Each number is 128 + 24 x the weight over its row's rms, rounded and kept within 0 to 255. Layers, rows and columns count from 0. Numbers have three digits each. The size before them is the row's rms in percent of the matrix's.

# down: layer 6 MLP down (transposed), 768x192, rms 0.0549, rows 545-561, columns 0-191
# up: layer 6 MLP up, 768x192, rms 0.115, rows 546-561, columns 0-191
down545 101:116141140110143119149152147112120183168074093142144146156135104180163137129131112110096135170151148098155139144128139153096122153141116170086123132132120135119100130105128116149124133096095125135087132147139109165150134140149098122131154102106169111127142092130060093157096135103194119076139161111129111134111138125100137117131074116171134110151115089159141116124113169110120121092116124144148113111114119114139175133106103101116145150118121104135144112139119190137089127138150123147147126103126127081143146157083138131106152149115093127129142142129086181146160114102113167138
up546 108:156159162109115114133131096131119150133132069089130127089092108119133125086158129117145144137149150108124144096142113136142119106118119118127133135124125175122132139164167101135142142110111120166111130152104130119151067163132129104126121113125103127117126092110097148104149112167115118128093177124170151093165124180108124095164115154181134161159166099146140097092114123136152098165126162084150137135126148118138145097108119132108163096129143106148118118087104147115174173132149100117114158161177106153121117097152158118135181155143144124167143159107118147154087123093129119123
down546 105:127148125140144114115146127106147201089139151109138107140147129115128128133085136125100124123109174140148108103158113112110110127163153134104141146111136151165124158143082121164123136136144135112194108103119107142136124101121132122127142130097113129165163107065138103109118104144104157119118183125086147097103127115151136146159084126119119167134127149102126054115138128165111123118109124150131135083080151138146130117144124104134073147135140147109144106122089151112134147118069137111146165106178132172104189084142142090137098115133128116143143144140151148136169121137118101118
up547 093:123131097146092139106077132127152095114139111118163116088150129138176137131113106115168090097121136165141165125132092114136123149154133163123144143157118146188117121128152158159081112131184152157104108154147077099129134119114136138104125107128116143107128101083098132138132107098105097126135081118108135111108129140061147115117104086142145129145123132113119108145093151128086124097136116109085138113137136144132129113102094111141127173104114144141118111135128114118119140110168115175104089157129179083128112177073127122146118157167136123118076095117143112137135165128101104135
down547 090:117127165140104052142163102145153086149109112151117126146161176097114105107095142161119133163147122089128132112178160136128110128147120129103100100105127112106109142148108109146160104141124132141142130096143123177145131116112083097103117124188128113145146134111141138070134117105130111122159150155153151111178103150122124096135125116148132201132130110128151168112103150075103096160105150145161120131109148114135112090109117102105127123126184083157163141130145120105131120085097137122167139114173134125110150108119155133123143104133134156133124145177123108116122117165122142110
up548 093:151162120161131144154169114109108157106131140162118070157141143122149138128143116101120101132115143132124104201185149135117123098112100083144138152141131134116115117116146130125094135168170127135128112122094145122121146114107143139111159112148102138092116178159085080123126136126138148117159133107112115144130161159088141178130168138101079138103128150100125130161131116119125125149118078138140113116155141117142097103088113106138154149091149169147146157149153116126101112084149114126093087105112109132133129141098103172135081121127130128115113141082112152201142155161141142105
down548 107:187151103123139127128106110125097171149137136132159078108120183158152099122117125181138139124144125128129131107094136117124167105150135096119130136089138111154110117123056110153152093138109178118087098173138158146126111101108128134125147106114088126118138112111089138159127120115133140145124135141079121185120136127159122135132163118148111133163123130109126120121176159074122155102153190140116153121148144166153138137149109147115128119106137139146131117083146158110104065144119150118095101130141139115139134180143130137145101104105098118111088094158107136135146114118088153155
up549 096:158171160142164131102170192171125143173128149124113147153106144084161142120123100124110124118074183133139125120100110141100142114134113118106141123136116109128113138156109104130086093129091088123100109121158121071135120172144149159101128162100164097144116119097135166087130121080092154134184097153146127110173090161117117124124115133181116159111126080137149143155154157109173125148133152122117121137156130107116071105126134151150111134111137108164111127132124123112135120136123115154118118127138144121150112103118109153171106162087100142138120111137100109139114132144103142117
down549 106:113121151136140152127182092145113096163071103142140122117167166176125147084132134126133124079114128085156106091132108172110136127161099108166095101150090178125145095110141134125131140169130118106144115107165118091089175153131124162107125118150156112106177118073133142139129132120114131148113089122125105132080140123085102146124150144127120115128133136136132126094076131166118150116154163121079138135159119110164132104115125102083142146139138161130101127122102141106134151153115097156130156160141115110158174142154131101122147124106129143107095146129129150129105111152136078141
up550 097:133112107135103055120157098103141138095144118152121143102088097090125134144117142102117128102138150132145129105177150100159115109129107153150127163097173145108096102152121110114118127129147142145095185137083132111152139106130113154084128150172147166174171079144141127137135133138127141138157111169110134126140099134078119123151139178103155150139146144111161149093110144143118115112149107102206136135139129145119093092125105101126129138117116118112121107101155108084150146134124105155142129108121135163076127155104141111129158101124089165134121100127155103140082103135134104120
down550 097:114117139091092181149154203134139123118139122122133080116086166110092127150100077135133130111119114154127089147092162138129118118116117127117133119119135122123141156137151138118142113140131146171123102145113115104090131104119121113146154103138142134130074105140107124172114101154098139167091139125138106085094165099138102121113126130106067139095141156157117142073109139128143119109114136111086125135147122143167131131145140114115165091161138128152121092145144145164133169175148165116176136142148153106158149129134113123118087123137160146124096120121126065134174177134117161125
up551 108:179130158148135161128109106088193129149107162139124098100136072152076100131137113144092113141143106111116108132114089107153122166111127132137138154126113176130122055112116136113093133151145119130125154135087121099164104071112164096104102113102122139176107142127118134105114135106109146122114091088128116094103134105125105164141098123115118119127172100140099118112167088139124146119155105100152076122148158115109160112145082130143132114110103136132108109126137117138145114134126127119128145128106128089127093158166097103118158071172145118134098105129135113110140131081128123131
down551 099:126109171130134140165184102110150161144126100129146132112099127131142161145108161144088115114112113138115122144145123109160137144108132089110086130142160116099149128148134159146113097136070112147169117128140111132119140149128119132144159153138133091140118128085172152166099125157087100117096137148130156167131140097153133148092101125133141110155118155115108095142130121102101084094100085139093129147164129117152132120142139101102167099136083122159157148176154168075131123123131127116160166152134125131148138126120074066120116152123157151130154118101113105108089131112129189119
up552 106:139112135166132134124138121121157114148156177083114147114116136089112130121122158123072167133123141120100157089127129106136146113106128132108113102157113126121085148171158129162150131127163130118153103164158124146072132150089145110132131105083127171089158155133133096118128118168122116127130155119089134139108155092097147077098139110100101121114106120118130142130147117136142135099104170167141129157098137147107116123143146098141111089113100110160108159143153161138124144132155106089133195148111174162139154133108129110112138090119135135065190124134112125099149125111086132105
down552 108:092149104130159113113124120162156123126142145146142108142132139112154115124121154121142099093131131176106137109104105111132143127083113098138106109134140121103147101100097153107122096124138109102139161110183131089130174150158133077114097110129144121110092150134189131130150153133116112119139131142167123097148138118093151105093136111093114123106176100153184137157127121110126142113142128176121119134147091132121128109140114144127116194108143108167103108057138171135120113147147113142131142136139065113157127090107116135135166129072127153157155083109144142127156120150176158138
up553 097:134114116108135134134078121099162126210134116148120127147142097084109163075136163111172122101116115143143093127141155120138108111129083115146135116142180143155095107127148113115179112145095115101133149136110111139135123096159111145128138123130104100168131154158133158140131137165144142094142115150100098101110100146137132145135090175117123122138109157106129151136130131092148148097139146089165145114135165120121073121116094162123144110121146115093093144140099161111157118190128130118099130072134114108132093128141111155137159129112130126087113085109099144125091119150085162110
down553 092:149115110114104120107167133182179129080178119103177172129115093135134138103164166102117129145129138165140167114120138131154125131131141106160117144116148111181124148143135123110122129120084091142140174151098132147079116098145134151105091132151152140117122126121146125128138148130158097129096091146154172089155111098144112138174143123100126138128157131105125154118092135150116111078106158103156113128149129135121103125147092111176106120137156116104124192087142135109087129116126141109089089148138135127090104120162135113122143129136112099133119141100162087146074152157130141117
up554 097:133163169132180143105118119107162108118118141123142108114153144161173141117156118100156097186127162108097162126130140141106169163144134163125145129133142142137127158160145139178149167160124086063121139131127174118120122143142112137104104138126119153138110163121129101153114096133168114097131131148120110118119107099101141159124113137103183154134096081180117104131159137146088115091086163128148121137091164098165170149123138124146132111131111183130136129160140086137143130127114147116125119143124144147113111111120136139149080093146133106155138133118127121149184112110183133145
down554 104:159174123165173138115111140119108115130113146139162142108147101086137102143140133127139122100152134109152123108094164118113109148155132132176149123132126157144115101126156176113119125104145147160109115121107161147157138170106106137110137123117151109138170172135093144142166099116115143144123074143139124091124147135119117114096108073102169099137150159124092127131111134129158143162100121146148134097141120128137092168164131101126136153118073079163065144106117101126128106123082141097124089096145129131095130116177118102109135137163123118153136117157075174088138122123154119093
up555 116:104151110151142145157125115159126084145088139141144124091143124130132151083114100139125130146084155156137115130157161179066116118103131140174136161102111165125108122133142129160077128114126147132118115121183080138141149153100142101137113155107096118148140120133136095107145168103127108149195077138102115170114129125144116106140141128127132152115100111120092136084135122107093110142123138154121147130139142114188109111123080118136129130128103156131076108097159159176101106151150128127100190134143149096143118139132129089119125169143126113131130105137108082125097111143114119094
down555 112:126147103129116087141116133107109108136131175127129114150151111156113100088123130098111110141091158112102143134124137129098131173127129115117114159110155119130110162153125094125154143091106135157115104138158096172161121115127105084139103125112123101154119102119155078107088196121130109108143148122090101122148126135088112112119181145136093130159141127145099088103170100122113091138151122154133120090097127168145137124105149116145131143122105165111090124137109141152103121165153134154176142114127146143115130124147138105129123156169137172184151149151176148183122137136063153116
up556 104:169112119162123137096138085090140114110110138095120116137137133131134161142142114126126097105120090140095115173148127139091187107113069130161110120142157084127163158121193161125115160121125078129124134129133152134161094153120158114147113117131134110140099107132194153164137119154147112143133102142094130158102119138122113123128158122153119160116128164135125086100127123096178074096125140123144128130128141131119120182124193102143160127117118138116121132133136117059142139173175132118135123152146064121136108109164135131140129132119133122142138125134081157111141095109138127108
down556 101:133111132126141134096084134109157155100155153135089120169143088100154110105108108128152187114157140134118140133126141128147169113126118087096150131096138121081142108116094186143128092101093134082107135175133128186138130156129142121169095109129104152109137121121142117141176151134147116123128134158099146141104128083095154137106126116125110161081138125109124138117118133129101131141155104105130107088127133160134164143144141132101105097112116121164116135162109166200135110112081117106115151117146131135118174155139117128104129132101136177146171144159091113096125122129082099157
up557 097:124132120156144183165139123081166135128122123134128121104112114151135094139123172141105124095137101157125148108121119109183129089060124111095109145148129085111140113116110169181133133134135146168117132147121132155117118195110097115123140138133114124102138136186113129090127123158131092125109125103126102095160090151097106141132128118141129127108089110113154142115079073130153137112149110148137145133113160125167135148118165116148147122135177114089171144132075096166159168114124145121094088110108140132118116160149129152133155127159097130148138114141151172132167114150150137149
down557 097:103121097125101155091158146094137103132165136148129151098132162118130198147117129167113121136121154147162143151108135105110165122155129124117101119158182134136124104128139124122146098128091126107136097125143180141146078098131119180209119095133119140155164098087114141119121157131062118103114126101139088126123134106114125127128092108103134125133134128127135151134124091108116102150160130106141085152113133141154112099165121114149155125180125154076129088126109117094136160113150100118107121151108108125091159141147115152101141123122160090106168157143096133170130104121125129145
up558 097:132145083102163135179148126120137093108143109128163099138101168123120132132141155105169136115123132131142148134136157135152107114147096140138105146151120141136137123164160148116131156090098114098134138118117135134149127151153120127131124102129121147109095125144149144173128085133101123151069125106122107147095198164128118126152140125130128105133110095131146159115135154147166119093097145138148159129088139130116113120156116138090130111131142102111118104110154152128094147106083060137099113105125148157187135161082079128162119103131106114070118130143109171159182081167113100128
down558 096:140123104112065171109142120180095113118137112141130151072172112164125151106111138121146094090121141118155147103136088110146093140179134167135118082178172088148149129117093122095102128139150147177086112112105124176131181106119122122099111092165132110157119101094154170110134101154129146085146101157114159120129112156124122132144153141145135138148136138098133122089129149125116126142128115097129074141153148153102134141123099128128143117141128153164147144102149116072156125106131119136166145115136116116129144143118147153121134122112132137103081152141131101157089117132113144084
up559 096:062114116120121153108118130153132139116077096096116157132128137145127075143100167147107121105113150124100111096141152109134107143156124137090130127105172141099137119157117142151113145131151108113116088142175161134123103123110123137125105141119121136146129109120164116152126124104143159103123127158139130136178090117074114101153127139101139071175119124121127151080109122139120131106122121127127114110115126104152152113122109073079143113141118125119179100160116137158168120106135106099107080106100105070186109135123108091073121158090150151137112141114092120088116138139095114093
down559 100:095099104115084136153098117090126121125092121110139099113091139116091162147149128103100119097110167121120158097132135143143136143146138129064147116119116105138115152115119139124091151121127097091134104160145151125116089100152140140127189114095127104130079156153177161155101138119150139119166161146128109107120161146141103146087207131138166113156132158173128150115129138124098169111114176138126151146108121106105152153119115153129112112130154127118152136135110107138109121121108149146116151106120144166111105118138095166101162134134116166131091118103078115160148160145157084118
up560 102:160172134176143116148119160165100111115077121142120098156158106127142177139112096147114122123107115113131147089136114091137114125131117134110156109103109128141147142118138114121156108099118115105176119125121114097096111100117095165134117073202133144133127138158141141139117103142119116145121111063140117198144140094087107152099133110138099100138099119097146099117111140114116166107106151139106121118141145117106168062106123138159139100087133147137123093087117118113124133119138148105085146083125120131140080135119096141169121119144151128126101121109134177125103160149094118114
down560 100:097145146111122113152120139131151135107164113128117156107138102097100119100101131051110120108127171158139155124138106127157118136100150122115141141102157078150112131120087121159133122115115160125138153150139131133126090127098123181151126140148154108110108121154155135125150133123191136156101121144141076133125070111171136150160099114152163127150150092159121133100120108154147114121167103132142157126108172145109101146102138110122131109125140143114106100129154106107092081123131146137110158149121125117171079081141166125125103132200094113153162162145112159094102148155122130142
up561 096:142124160134109139176114077125150121166141094131107079181100118184125111129113104137141128136121141128097102151143098100097151160071120156128134116145108094130177138132152189153186148124103148111117151115107163155144126163113139120144149105107093125136086098132116124116133138110133104140125127179115104173124166142169095126084143088073098127149140138139146075148130123134147147129134130091137131104143144120115124134128124118114133125089105140118119116083134164148129139162136123143129188121114111133097094141145105147121133095128101121148131147129096129166141138079119086104
down561 103:112154139154131130142107143129130100126127149106123114110153143140071133157127161195118112146151109150122106158103132133119114144140146099138125150096122146108095173131152151146137097144089116135113144132078133152145117160116156152146135119147108106141191142146121084148122150122148097102116151100086183072166114152107114155143120171138122161087099124131107106134171126141097158097114126082124119136156104132154140128143138116137142116090105145126109152106118114131153094125126121128115123104125108099099171148164109088123159134076148139176134122148120102159055135087108105142